Weights of a small transformer language model: 6 heads of 32, 188M tokens.
Each number is 500 + 40 x the weight over the matrix's rms, rounded and kept within 0 to 999. Layers, rows and columns count from 0. Numbers have three digits each.

# layer 9 MLP down, 192x512, rms 0.0558, rows 145-191, columns 0-255
520539489513549509491473559526426473515463516461473435485490499514487496507473413413468458498514523512451527526541487551480538516459518512460471451489503419522632479500457553536470506457556497566472530520544442504520502532533501466501550507582468464505497485515429546495532509502486488504483500518525521481554513523503497532542466485529504453493500538575460509540537469520477500507478514519574401493512423585505565409482546494531531440514467467574437518390506513515514480532537587547535501448575498519553490553464494455459515446404557486508488507494529450510504440516534507507524518547536470459524458563522480510565473464549497529503480445480480491523433491468508459534529480468480511506473517519467482503533499490481492508512532545502401518499508575512504478606507501
501355550435411600556545573584515508498475506508517567436463499476463481486424505510538518500478478497522482554542488476520554514499543484504473514485466540537433529555493524544481520510500465442472491489519537480509523501449476545442506489541457519460507464485484432500506586395524543507522506455490395440485565499446494537498492506481437489525451396508480544465548524494504531467542520467482487635498454465439528473524538493502539497512527531479533511581475528564438477515474495507499482591520521495563491432534470524508517568455434506494468487463557564505529498566587523498520519495545473501491591489497490542540553524535505505497508547527515430552462511532473515518427490516515539577440445493473552514530560579522519455463455551497571403477504494520435525528507467
475427542477444583511505482520493497417530539515538584569443470405481482488476530605556497484488499534602479516496522474506421482540485445505507570554507547527500521533496486389440467463460463538573431478445448497506536455450507433484567517518547484536433472591478429486483543468567466527476500471531584487456487434579472546523483574492550397470466486539504489536452548519517510475538425537517439524483514511546506501504508532440546492510479462533439513487500461512456521432498572467561518530513484475425539510517505448426462433453483503532412466517477493494545404502470512529527574502493449456485511420494540483579473489469535479479524593514402531493469560476499571437541498574503537536518542516504561480530442451491505490463461458509479514389540483505489475534520551
506492447546528471490565516459480520455535535429446518473557532500519489512438492462471597481425532489533411498438495493484436547472507493492551506445467514510589529535489510519490514480424481431478401479460490408581424492500513528549503569461467433547475575468474518474542530524478542457500501560459518459549538551519502443501495463465447500490537522467507445493519534453500486470498445463490539536509480508514456548440441503460477431489480539464491498488499483538490502499550434451547462588516467474452544493464521429493482456518485473482525483466528468478539505542545533473496582473484460507563412497438471501579531527454520459447536477476560452460488516496506567515487486514452530526539441546544490510513507466490460463520514492487502478516470540475504469477435405
503468550512471441506528437485490529483450507542530490550457527498450485445455481526489573485509487494518579539466542546476534487514494513502496526504475549486426498472507525535471441462471524587444499508525490442519522506535543485543536502501558477560558541581491505544527499551512524492509565440475472471500445471466470512533527457465468466529444501488402482428402486494540489491507529507463510541492492529497484464456507458430546497545537474471449536511517590458536498500562575526454509476501462509459474401517532498611486532566437483514527515526522607521488534495474482569530537530495489453477482484594549403495487475566524451452544424494464410496557517549515472449550530478530525570537535510465458523542489563497521561528543512510537497500462548446504505471473501
537574470512477453492475468488563525506519480498507479471531476439531483532531470547484481510506522444496482459410496448510571502441468464490522434558495508524511503531480502528495557484556480488508482527478566508484619511513460575448503456538456420517520533497469584534478523465469515478495466451507537505512478525479518453515496468482467552451494554533489510591498506439464535492477461479484422459532470483510475513581538434508555454522497489529577533509467511531503544537474430509490495538543538515518557510572476550571522442495492443533441479515543524462443556454559572457462510509602507516526533491562526479489498541448491533498488462528484484542508524562508523506513500497548533449555499533555492448504523517452482475480527502510470461528480491468420439510505464
432595523560458460514587479443558491477432550558462518462444549549545502533505514548485433439466512481458434427546492466535492600513485520485592450509552531499467533498467537463508438529530461574550462528489524479372520451513493524512470503485525414518508486536458534528511428549517523559473546460510470501491514399466544426541545499469530449458514506484510440495491478507514511514527529490477517502513444596491534494501457555583507523531510423516503536459516482501492490483522460496565432431478473451453508541417528520569511499456562530462508519529509532546508526554473470494461469481459512519580507414538544474485497553494459484513427484512442495551547505469482520538540500419569521496490440428477477538483568579465540538548499499517551520464524476446516537489509497
571435491443526492567569502533499603458539518486491518469466529520530473429505497463425443469464419484509464413491472498518416503435522459438521490474495454524456557403525499514532541502524483580515496537531472530495504573501425500475547474492473411472508448465418463448491523553496398439500483584481521525464503519452435425496505540522443499398500438521463485544441507549402525454508448439525485516457555532454495464504469506547523572456432480514532522490486521490487426484517457592533496582439507490437494513546460485415511679482485556400517485477504545515510534496548558506499469484485507549461449485462523420464519411500539515487521449574500522511566508476504475497542497475481493494447467513439530452490508520462530511496478421588475502497394441555558594413471498
427543485510514507538551436533560463475498500437497494498547477472485531523393506539468433537464476516565471427500532476481498536474529394525422512519542573478500461541432454519536564502513445471506520471533469501439459486571535542513543522405482463433489487543547479474520549434507509508506412484502503465459534469475475478523527495548558493458471493507508510574531436535488479506445477451531527460462377404461521516503521487496580433453471473585510448532482463497468495516526469484416518489436477495520456525478471532453521498533501549430527435514513535501501555531496502527532552506502455534443447533498532444471546464513477514463598505557543500483575501499515539454468504449481451491579468561472463526479537511509490466516514520566555527402549537483386491492532539
513491538520513472561514529603475495496565489492416585549475533489437543504453471494507493482505551494530476527481490513477515507395569557473559494511436506488472491466416540574449473457550519467545546476511502486484473445560508516505496490531458487498444464542435508484499508487550484435504515480420448526470504559531535577475516560472463498467509507425480470504571513487460549469497532439528506481477462415496477557463538559516524449424500468512497502533539533555556494463460471554541451515518487468594555487545528585530537439513545424443515488481458446545494534440416523446480534470546522464489525514494480477478512546489503506476523482533466573374568438433531482482491486525441510514563484490471557539505506484535459577502491480405528510521500494503490457485550550
535491508610518520478473463463459508467570569494559538517489485442528512516444463510507517492474452503493433510612503439472482532532531611506536524514467458437475432476563598514538527491502450567459548462564464509479483511478540528410513493526515497501444520526471530558473520437534476534394491492489506511542464450417498467501536459509481515518480485456467422470466601515505450537524462440524503459543514462506518466486498536438456553552447481530413538425513470509535455520516462477518502479504454497426406511489449459489484460526454491472449579487378580463502528497392450553492441496497518483505567431469475503548550536421520525510562444520492463535446442435472518384413523441553484552454476519530455507471518523504548439500487602509524477490539479577462534519468458
470524521516465513445534470610420471567523512444440486474514451514527496516525478502554496515467524478500462476480561573533523515506598508536502550492566469515475545539432493535492542485488462487489529541491541502523481487531500499455444481492490501518526488508486443490556413468540485563500537424492508489488476534535498520489408498552492456502483503510550479546549527476496514492543547523564462534478475536449487485539548461516509478556478596466556527521430438473479551501490461433465513517380577481448476464500484492489484480528478447537458544473462485501448472424493438451465457446423507492494538436458534498516515502505483453542490574534433513453506472532495533521488484504426520491476506511483520458448512414496527502466415500563505538528558496518526502526531490
502530514480539555504515497559560455500500466521488501430502492554563448477571516450574448463496538441594483518487488492514464489463500524526497533521536502523516454475521492473433533486478454492490537530522487476561508475455516578527464476466494507463531451505500523525533511566552437444461461483447458451516460539497562477552454521541528454511479489560514550562536464512478511487489508435529555463534526499514563442445505561480526514507520531500410566444510521508502549567440580513496464506512511511450532489409573511528492466500522476522513434572560516458480486497456467488498432441479489502479429578473482492512477450507461526539473559522494441513517450541505503493523482470524547491536539492530530550527530524473500473520439537519472472526452549537506564564508495
483495526523444472499511481519467486441502476488461480482567487480541532515557482474510478519486501497595478456464539525451539501526484540508451501523530574559508496509463541518501370541507581499479581520455487465510458526462511540464526493549501467513445486489491458536474427431474561544473540506466484487427503603601515522465429466565472460468536506516527487511572447465477544490536467586439537534476460528518491599443485431550511457502434517507480494479478460530433526513525544484572508509546563486524450436496452542623525391538520523474523459422464465477574560457479491509432608472493485467589527499532487531483491479436515441493485505516447546512432487499423418520464534476554513523509406534471493490524506501447513470502572502484434519499518535558486536479575427
583524471531524513499434548445490536535509560481453525431477502439517544543452409446509431514496448536471525467510449490531555442455437524482491547612480507499517543416528460440448476462473527527541494566476515568455479505520486521507546502518504455494521507450516496495492455480511465497564514536533496499481434507496493427514454493484472547515534528554486516493490515504492524463545587467484495518483515537477491510478473533520538488487449459615519482576436503509536422493492520489504510527566490510510628531583526459454439516458521446496471573451475499524459468440518434480508478513546505424493547510537442579459510508488550518511483463506468544421520498543549519494544465486656483438499470429549551517450555471492554455488534498465452530497492487531474485515533498
504491454480515534560538519523553574552527416489511522526483519479525514508569479507467512538462473471479559467437502476509513473462503491519456524424484501507527564507469464536487607550442438531533532525465421437540532499573492438546494483510551436601439470422412518479515544513481474470518579538484415484517509557477444513439500488469491484484523476537518501554507492471521542511508443462504460545510504521500455524464479437517569516518518527570488514573484521478480441491417469586500506517494541484540590509407456424437490559539581554501468393480479543591535477502490492526433438476524484531526463484486545491465547516488502446545493543505522467506550461517522501532546507434569502520501503521529467481454539536508440527454541403423493467469542546449437504468557526
520480516506470457421491520514450434474475449517481491448485483561529394465553500513514474495494500461469520530492474505528456527464501557540492510547570459523559451450510541566436511477534525497519500567466520436564527471542491446538524548436534520452509446522451510503500566523499417552493470506517517529483523519463484479509493562496475451503501494505519438545554540469514572521494479527513528520431545528570497504542507499519513458470535501441506450477482512515491464476511502411536492547528554538533539427521477441543552470525431502551564527465547513534458459478447522469545509513495541505483471476478496522503483528476498488577441507471471586573465535497556483557511529480523522526541529468482526498577515570510527556466487553518465528517547424504533518417485495
512459580467484538544553558543456517471452529457424537474483534568546496519557439600512568516467513543413462495449458498501424472499499484484489530465493484509432534455521561532511523464481519475588495491491539485494500489507472490552534487552428525526527522487508513540492430449594515472465530448563459471455489557516500515465528505514485542510525454522559489465534481506535524539494519478523514514498427446442456509455544529498561473552472571541550478509439482523477586502512482528509437543498539474447462515498433487501498508440480532488545518541401525506484453454496554517516506424520451425478489456494535476433503478523436521486530526514509507491534510467490524508488498465458512422519481519489493559482452491536442489469519529428513546508474543536440444563441499
505538419443461440472566480515527542509568534493533526544508466475528534472528444515529493453491476487475508534529545501545501475509507554538482483533534535495444480546552480518472473527514519549481499495474506489450515484469492513537503540512484555518540542491433464520515480520552454566438498492541463594532456478381529526540572461470508458485570566498475549494445531417579495486502571509518457553495487456486506505475512505477459497429496531472473425490535430478555496467533479516503483547546497512489526566483524495463494520437488477516552527432558530516585471546539457476443538499531481540482519510509501512475489530468460504506456544539466511545535496516470488490531488602538465546453564544509495464597443527526474427456484499502453505485490519430455492412385521
528505531534513499531542486541497519477572560538573490509494556504508496491480521468512428460591475511501374507505516461483456489494499508491555542551509494519551484540468486523523507456448541495577516415557516523533453476485499420471530447455499482479565467512557484510539522516432574518519500494578497440449456504581517414540532522474498524520534550522466402458467531520480456493463462494538521525492513479499453459427508574524507482468486511487450546511466516561487519462522482526503529528477493464469541519508554538476534471506578520471554547499561432511528487416519460446528464512523462539498482514535534562530499395494535512502555504568519508510553531485537456482556451530539529428500549518533468576551507466503518483509485493487500545496411493460518469492553431
532481498472488513573548489474528450572584523509553472470502560541449496432508474486502485525482474469510528503522491537506536501490512473466462555516494451540467546483506496501552496477522496524549597530465533566515496510506473525478453417421456535472429546509534493524550454472518550483550460516485520534569526526540405487446491408549550445438504512562438598559549537468456536547482446552486554524507496453470472518548421546473549518520586466484471528445504483477488499502456504477511513454512526507470469550516509445481490500488501533436478528560461541509492476468545507478592525510455536478522502477489520544544585576599443486499491583508468439544500539500515532538474465566488549448431472538488480470499544482479541486573483525471554522434525434507490518478456482
460503486535476516553508456505459481497507564511448554494400520474573476567494507471512535446439542624542445469567504528465418473458573541507500455379493502524510559525530503442411435543533434435485538512490480415440540531499542562515468492553582507540585523516487537546513571485538488454490548459517438565506468533576540509423535568426501474468495495553534464483486523535475551550512468491495491505382441443506510519518540498448512415557488566507468493478574527439433464461464480522461443513499492531490562532514464489504548576462395513490492529498479473527501548519449489480396524556417350480507529469508511459432547460465484446482518472462582507493526465455441538510474487525453559447474498465508472486504515486504512453442505473486490562482542447547560452483448470
513444501544475438489509528527491541458487470432465545443593529447532448390456432469516555504509493516535487451533494453469438435480514463571488530483554496506492474503452551521495521409554588521507526535473588559545504500518482436513543492490496484422473513400517503535531457458514485363490479407506514533477521547473526428466539502574511522428559531440408471429464459513553561481527470481493520497464490581522477483490483470450489504494544488458513503471539521568489473424517450516531451532506463442447460505568520534466567537487518446440517513471499497500515499465455458438524522486506574554529514538447513434451482534473445548472452453438477424517583595467557439448492533517504537515428534451512528532551504446565595539498598496468519506573461590417588536507598427
483409533506539494528439492540417525522519541508488522530511504520524389526543498489503515440446484500465483433527534558411560504514515476525442446500493544499556494487535534482529475477505472513505559470539590529480523487437581512491545518579538512535456526551465498496490480517485473453503418496534428468508497435539479451466541449495545470433490508480549521496546527511485474502534499422495537454507457470508522540560508484497501480497527423520546451485503499505506541492518531545473535472517564508592511460552567526441534499528515467541487426489480483486501569592559508488512431523415481484526488484508625459513524497469517525458495489460512521494470443481464562489585526507514531432600549546568410561529489488490426452485504529537485486497520495440535528462456475
464493463415485534567424468608495514480555547464462595464496466489446487551449518508495517486515494480489527565441546453600503523496424491488465496534500558495516533512491505456514526488559494512516509488498428447488485521548507515510498469519485545534506533457506480422460556504508451496443430481466506453529511474532479416504532465424466532452457399456565479495450488535504463506514482546569472629522472538459486493568483524533490430505475426520501415562541472510529544530538483485519549493462525501435504419526506524506579570423551464446475482491442497496457470480502488414532486559481480490518454517499426552455495576507577462558533443493557516466519457575458476492543426495543487540449513466464513476539477540487565538512470435454550495522506513499436503524583494
495461390537484396483584429509517560532473549556437543556548447525504467491485445436484495527498519560461502504530498479540563474507532450449581469555489527521546561543487489594440492525470516448527511501525556468447543544424481537468449467540494497546517542526580508435502550526530458583475462433577506536478479465534431518469552539466522519513493444524517502542542490435478544476428487505594367543528489497507496486522415511540519481544418444532484464443531496507520490483582491519499503489495517584524534463507478493474445462439496487450515483444430508502491499483476518478513529482452479488506481513518564510521553573546488541439501494469469501571526573458512533491518527460461500499497554532454508522527482498485509435472569457497546500477498486497453459550563576
438506515504513533550501447485510504485466410461493503526496521514496478516479556478477516558474461603527529474520532517508517490522466477538491518433502551499520564492518440505442520536473521458465508544623497485454519477488534477485510518486516461491536502559533545485493568477525558537483536467445519493583501445558525518482503475507427470456464424503489522465577529473556550553477431367472475389553564472450571493479476502443491514511460500458517429454571487428523515474432402486525507431545528511511573534579539478481554549466539473452558446474472448473461511485406618517459551555455498412493536518557525458563491508462532447524603443529444549471492556523464566505551460560493542471458475475573558571494549594509600491514489541478490449481525515529459519515487579
426524481568414532513511593503521449417519502452482462543468505498577458571410492495491466471472469465479541418491474529468535452450525521476507550500493451493489473552538547558569490567612564577484465522481483510430480475448552531484507471456577466454499486480535425544531506426484503529520502450507461422443495496544541525487490504525466448462531482458494480506490514494540517521510578536489506449597470568546443448492415464506537535554573435500475459533505537589525532516500519541504486460526474550575516519506533436454480492468525492543498500490537534446471418491466515447519504521505453521507475501536558589450552551473488516490492470477481465440527528444509508506477517535527449478532501427528476531431406447452521503577405563523499475488480496492546476492537494
508583489530423488485554526539529488512544500407485486518536505492556562484534533479480590532432586486496553484457525522495472540504530488477491439592593425590497538449453538461523524505478504439585520455478470436463516536497546428436565500464498474507502607474497573494447498493495452437533593558478500568534497485502440564527489521494557504406547455516529509495517539544512519479487490488576479521484441497479522541480497438505466453520550554444455448537442498475526539503548478542427488475505534485550563491483547456507490474475484507545556525537492481470465518519475567446460511494491510510494505444536530564544519407452493536494504539542476554442479564527515472453524486453454497511529502511471496454460524524539448488488516522549565541537461510530501555502545542
548511492521558512590471471503433512472498490560565502512454503446509447449467483566448490544503534588465473521444465521501423419442507538512453547526531476504528464524514493469437581506460547539521498473487485498441450407508497511482464614504425512448498491460499507482499492534496565536467503538517464449506504543516497537544503538560478517455466478423516534547551565444538551528476507465511522519505524482519477514499527497531515602486505513541453613498574449527501444390509504440521526552490449458452589564492486479460508514450576532543546546510448566466553539419526482450516562519521517593481469456484552464557445488493484469507531500602462463516533483546488482477512481495468527522425503512489499520521477513446541438487463512506514535380510460514482487548548454
523470483506453491514425564457539515549494528472537536448541465526449473510517535455405507530527553549531463543459523466533449507451421485464430520509523478558501535518500460552516495528496487457564455519567523446485436548511543443514464583427573488526517514585544485537442437527510468572599472484502474529514551458438479462449517520535458548499445519570449529419514439522511586512420512455527501534555522532576474550496424489539400454499510546535474465401520597523470479526512500476502501500472493551529541518462516487536499539498539497457486505483534504543400490489500468473490523494502492518561532456483480414534520446514475518468566441522503548502475475497547510491502458501482514489455455500513397467548524481477512467410481502476452519442559519485524540521501505
557518527487523486488584488473564438573514458455487439460533522467457468469463520519452533485482598538413558548542472497426395529468431586500538532517509476495524487464561523545479376444443455530459541479473544541456548548530486409482419491588485502458474552547498537498458538456520508480513446480481418542519481489462518468537493504477471548537495556526502532482514484500490477595531458516578466562430466482447535495419486523497544511465507471456470484486479549490488462579464471488481462461448513477539501507483519479532523564520479475486502497503433488452477472551531601516459494494577460460533461533458466478476459538526534424516544497511519466429502555440563522444487519489547495467602535449517455501490550531398504469466536483507526490504446525546461537516462471
398531532490517453394500448513498534387567510447479501522416532453512393549503496504447465523377490506480449510512451546488555462517482482509492447515446520443484588457494519573467574484515516490454476488467535442483495501435492493498464478465493460537429478484448513544462502465434484489502485461482497511553487455502508460518495510446504522497471456507527495481469512526549469481469484531479412471529461505449525504502501496487446478563498496505483468517472487491459486402482510493477444403561587521504492470565535526587503529511491499487467523408555503524470490549494511545504565507544517443497458452484522525489467496540378528438575446553485528519603526546511525477475547508528548487511523472521447485532483538486469458460514521478486456553444430522506473480510459
491502495488531498564485539440457510449536470540543499507540472465530449510392467504518524498468512579452508491521576508505530470494449552467575526505472514531496495485451519422518502422506436572501457474474477483495495469570507484542471495488539501486569474527468490454480496526511479554472594490530508529501493513489475515509491528469480515521494477537512533478400438486479533542466572473508528485488518512512493477581517513512519560558531495473424583536498464487528513530465489522492560498484482469491486482526492480429531430493462516503532529534485474457524499561518566478506553534489535534475496518526513505485461505533575485501529474524554472487592436488578508518546532482486547464529540480486563531500504465492501472512477525548576568500570449513464462488539494
537538537576493539466487494519488453462517536533481533484464453509448489524557596479559491511527482502459514473595477495462517469492509482469507514507486525494448576482490507483599452488498553517627508456508519486477482490468430424510518481490531470492507477493471511450427541549413524467499522427475526502531516449468532492506522563486485492521487497500561570515500482535568553523616494541507427463464519405484519484434456506493526404466534439456509470422491509545497531463552523513568525493523489491530521457530494515577505538444427514492430484544506505510495557533523548523484486502465423477534418541550547453502449468497548463496509458500397516530524522515495491559497506468490522493522523539557505396492500533468460518391563496439567485488507504514512525497501492
493506443478601495441466496579500503550508508513499486551482570467499534482488541495531485481530470492504543499437575433500462540414473473454547496546478467435483495517524495449452535585554530487485502462472505450525428459484519491510518498460428462452492476551482513465482559471517461485497572504498516480400476446454502529512536500463529415500511474442481489524603490526464488460566498464474472501487498554528513506514547479454511519460455467470532464478514507484603483540468494528544504457460495535450487504586455543541528529512512502460500466439506521507454591473529429468494438496516491457437539514443539478494524430523478548500535470538549455502481503388501492437538488429482487508479524509516485514506598543505511414459507533506437531423443605476479541583455523
462465484461544410473467557499500574450531506564488486571526556481494491527526533415449558466493452550473484539603495500445512531553552551522458440541471492501548492528498457455494479512488467534486533528441392488539549519555474603551555523488438511565480474477543520500485481473477455570525494526522515441488549475512434523528511468547519554469456488500540560473472433483521545511514495517453456533518479530519516484495524508484515492517459544464502490491464520525501520445501510559457502510507530495476553495523454548499396548558477457534519479472459537511513559517443505466474542541482512470541516504432565492517497558501467472461546527470516474503446414515532525486450521466541498521491553530558473519487451537507522576493501487501481452472504485538460484468545484
461482493499527502490507484586523567505491469516436565497575520529492522503504552489473503471523523514540552489520497510548506481484499515500514509464516478487471550493492518484509520473540499487453420505440528496481405492483542471455442462518452466463469417520541397522513520442567485487575579519489556496525553554561489441524500434441451493472525508495493526571466602506496545488481525527489512472555429514500442515548466495494553510484501455555528544521485605499517478435443472470477517468440482504540518517474534566512568554467568533437495518466512472561437471498487488434543493529502419476556465470514526496527578436448572460519500565479506495529534557475483522429531443478544457483513459503431479506477482518499506495579473501487527465529542449442485520492532490
498499506526531518534451512492497547469478521496430479551436536498546534383566476507472499461600485431532491486529536485543458491527520520479448554515504542515496522504426526458548529403541499414466503463502556569497475474502529422521545475551550489570498529507471538519471442487480472545503573447477459530498428525513489498500509456492424526480428527492452481488478480521451473528454490518470495485478498507526501409454495490487513533565429571458456500585452545543415504520544461538483539441538403559550466523557471517541483441539426457434481466564461485490501530504487476465544468504464504501466517486475569551461484419555486584571468496493522522526564571545467437585523579514485471414471526518562545442526570470527475554482439502493538613537514539391579523481449494
525508513440552503520506462520501494506467433553483437542502455502515538529499495410502517438435484473504467454502472485561507512512538534502537533574425570487501519564502589476491453474494542436461462526498493562578473485502474493515537525463433515591552454539471501533481445516458496542525486452483453436487549462503472506522590518488435456494459511452493520465518514453508471469473512451513525555482521387500517462533544515584516517534523479483547551496499439555437523481493461460542571476412499479464519510516548473566564432478466501517430469460537543489530490503405577529549497534457502510553554526547537449462450520495513528438472475503534512476494546561486509552511525538516493488505501411419518481495513484557460469456504546559505434510468523578486557431532549
519503482465536502497462486496498522502502533520467545518438469525438534565442541514512443473496404462512485497437493514396491499497529528501492472517487499485513501516479518481436495544476542474501487490487492558534512581509514555612460488505515484483475523515481477523488426523463438565532490527510514486499420466498519508480476440501526386439435494499475437516525510459519489511368517522496491541527461467504510517497463463457553468534479496520455464471500460461551502534486468508534492467436488515513507528519512548461519482527461507507441535504480456582518487462493453532527419569511533521470490505444483541496411475567475535468464517472420550531449469519495446506439496479596482516453442563538446501461494477557481495506566541468505501524489573529524500486540543
503462494543567518519489510538515503470479526550464490440502465534544522546560542563604556392510563541521522521495463407499513541481427510474518491512510485485474482461505459558471470495527491425447560545532486504539590510493467506440464460494498466464508493492514486510431544542527550564558469517555405508476449519502468470520547531473484426519510531476546541503534543565527457529491518472495489537526484481546533545450543438521454471506557521482518563496563518581535515420518517513501490637461535533465510555530524525540516460510526448487539514510492557441501509495488496543455523509494453522510534439469551545527540452442433519460529498505474517529512512479501479539514527551522520470454528485450516527495509489510486417540521490513553483493555591524440544519515499
473517381528380581523498504523528471424544474518570372449468507521439518495476442517598403496539547550516485567550429543516522435488562502516478523373515458437477534546565433490492502448534508417443508528529475520521525442593475512529534510492493420439500470475500527461499482546570485517470504505574546432534597559494401448520452521444508593464505489432387493517526561444518488492549489458613472479532511454474554516479524494489517445552550554496538515453497610541495591513514465508493519493485515482480592535515490580452511578469471551502516539471482408451459451491564502491465521472513411445414551511486543539488454486489535458488519480490462532463536406483431528444423482487506555464472532397486526554459445516456450531484426505445490496517503595525512514531484484
483441447462497495424547458519461514456488517499515496546403484581490534469544546495458555500494415512519514423531502479530489473552548423543499516494499475517492516509520490502520511489557545524545484456524444517504526510497510494513555544442493460557526455526507433530503504582483497476500465521498533521487468512496523532461476493541468518466540546480488531501485447432451464480530478481497548431503483528561548389491520462480490469469481507505464519508511499460486529527476484516492506487490512477536459545554500486497461504505574511532505522474431583489504508539526472515544533509482467477408541564503460518451523487503477490520482560522474485430493520541417517543554488462478561517528483509444503583546516510518463488503499546502461471465538466550459409554532495
529486506513527506479457474436467499460434513529421491543500459467459497494542489418452520471503494499443489615511520527478556503513462518508567551500461494475477549513465557501501594527544544518501448472421494451503476515462539504531499467468479570452512461520523540472506544516562470493489488500547510520446515479451499460441562499530517495557538463533436549474498511529542464543474450547502478476442515439463594554488436478539489419486496424506486493481494550508513452470468479542427527480545506501457453496521471471516512475465524466468496522476544510582505472448503477459559494518529452513522496551475491469539590428534537467631511465491492526494494477494487503505533508493489507510492526460541530525497427466521453500478499481510493507539520584520526476509508579
510456489482510543473496531531469477420516472526507528593519547522549505510465509534547472499499480515437521505555515514470472430463458482538486488478478478524530490487491578512509500467526521482488471537498486542515469535523437455519521517568524513521551495467417417506501473465469527555541440530487533409449485475486472552510482541473488510496511433497564480556473554428499499527512529519462521484488535429531506514599454502515491521500456480553552497528464505543509532521518458505446485559531491503511437523472499531533436511517562469511490529532585515504459540431546534493490494530476452525492536505553474510530516529545537494467480559509442520480456502460505527551409524396548497468503455463480471517574467546524522432502470525432539569454521492471444536418491585
476497552508550493499536569490519581468513549457565518511463507465470524564472483472526511505523498529519502498505466541524457487463494466483511447522527490434501519568449476500462490544458481505552500531500473506424431515530441502498446540577497544497505537530526497511538481521416508544543541534495526487476590542501508531503445486483528450413487511521484470505537550530545523514537504469484494535604532567484581540453446457483484483543553481481397568494567424509446471550523541490509516519573450533498459558500504428555466492422497472526545475516477499444443459515479489481468464461495475513470475501447507440430441528425534473533573506455514503531504528472491429552483531455468534485514514505512471523524532457493536507563453502507446489525555532515556476466468502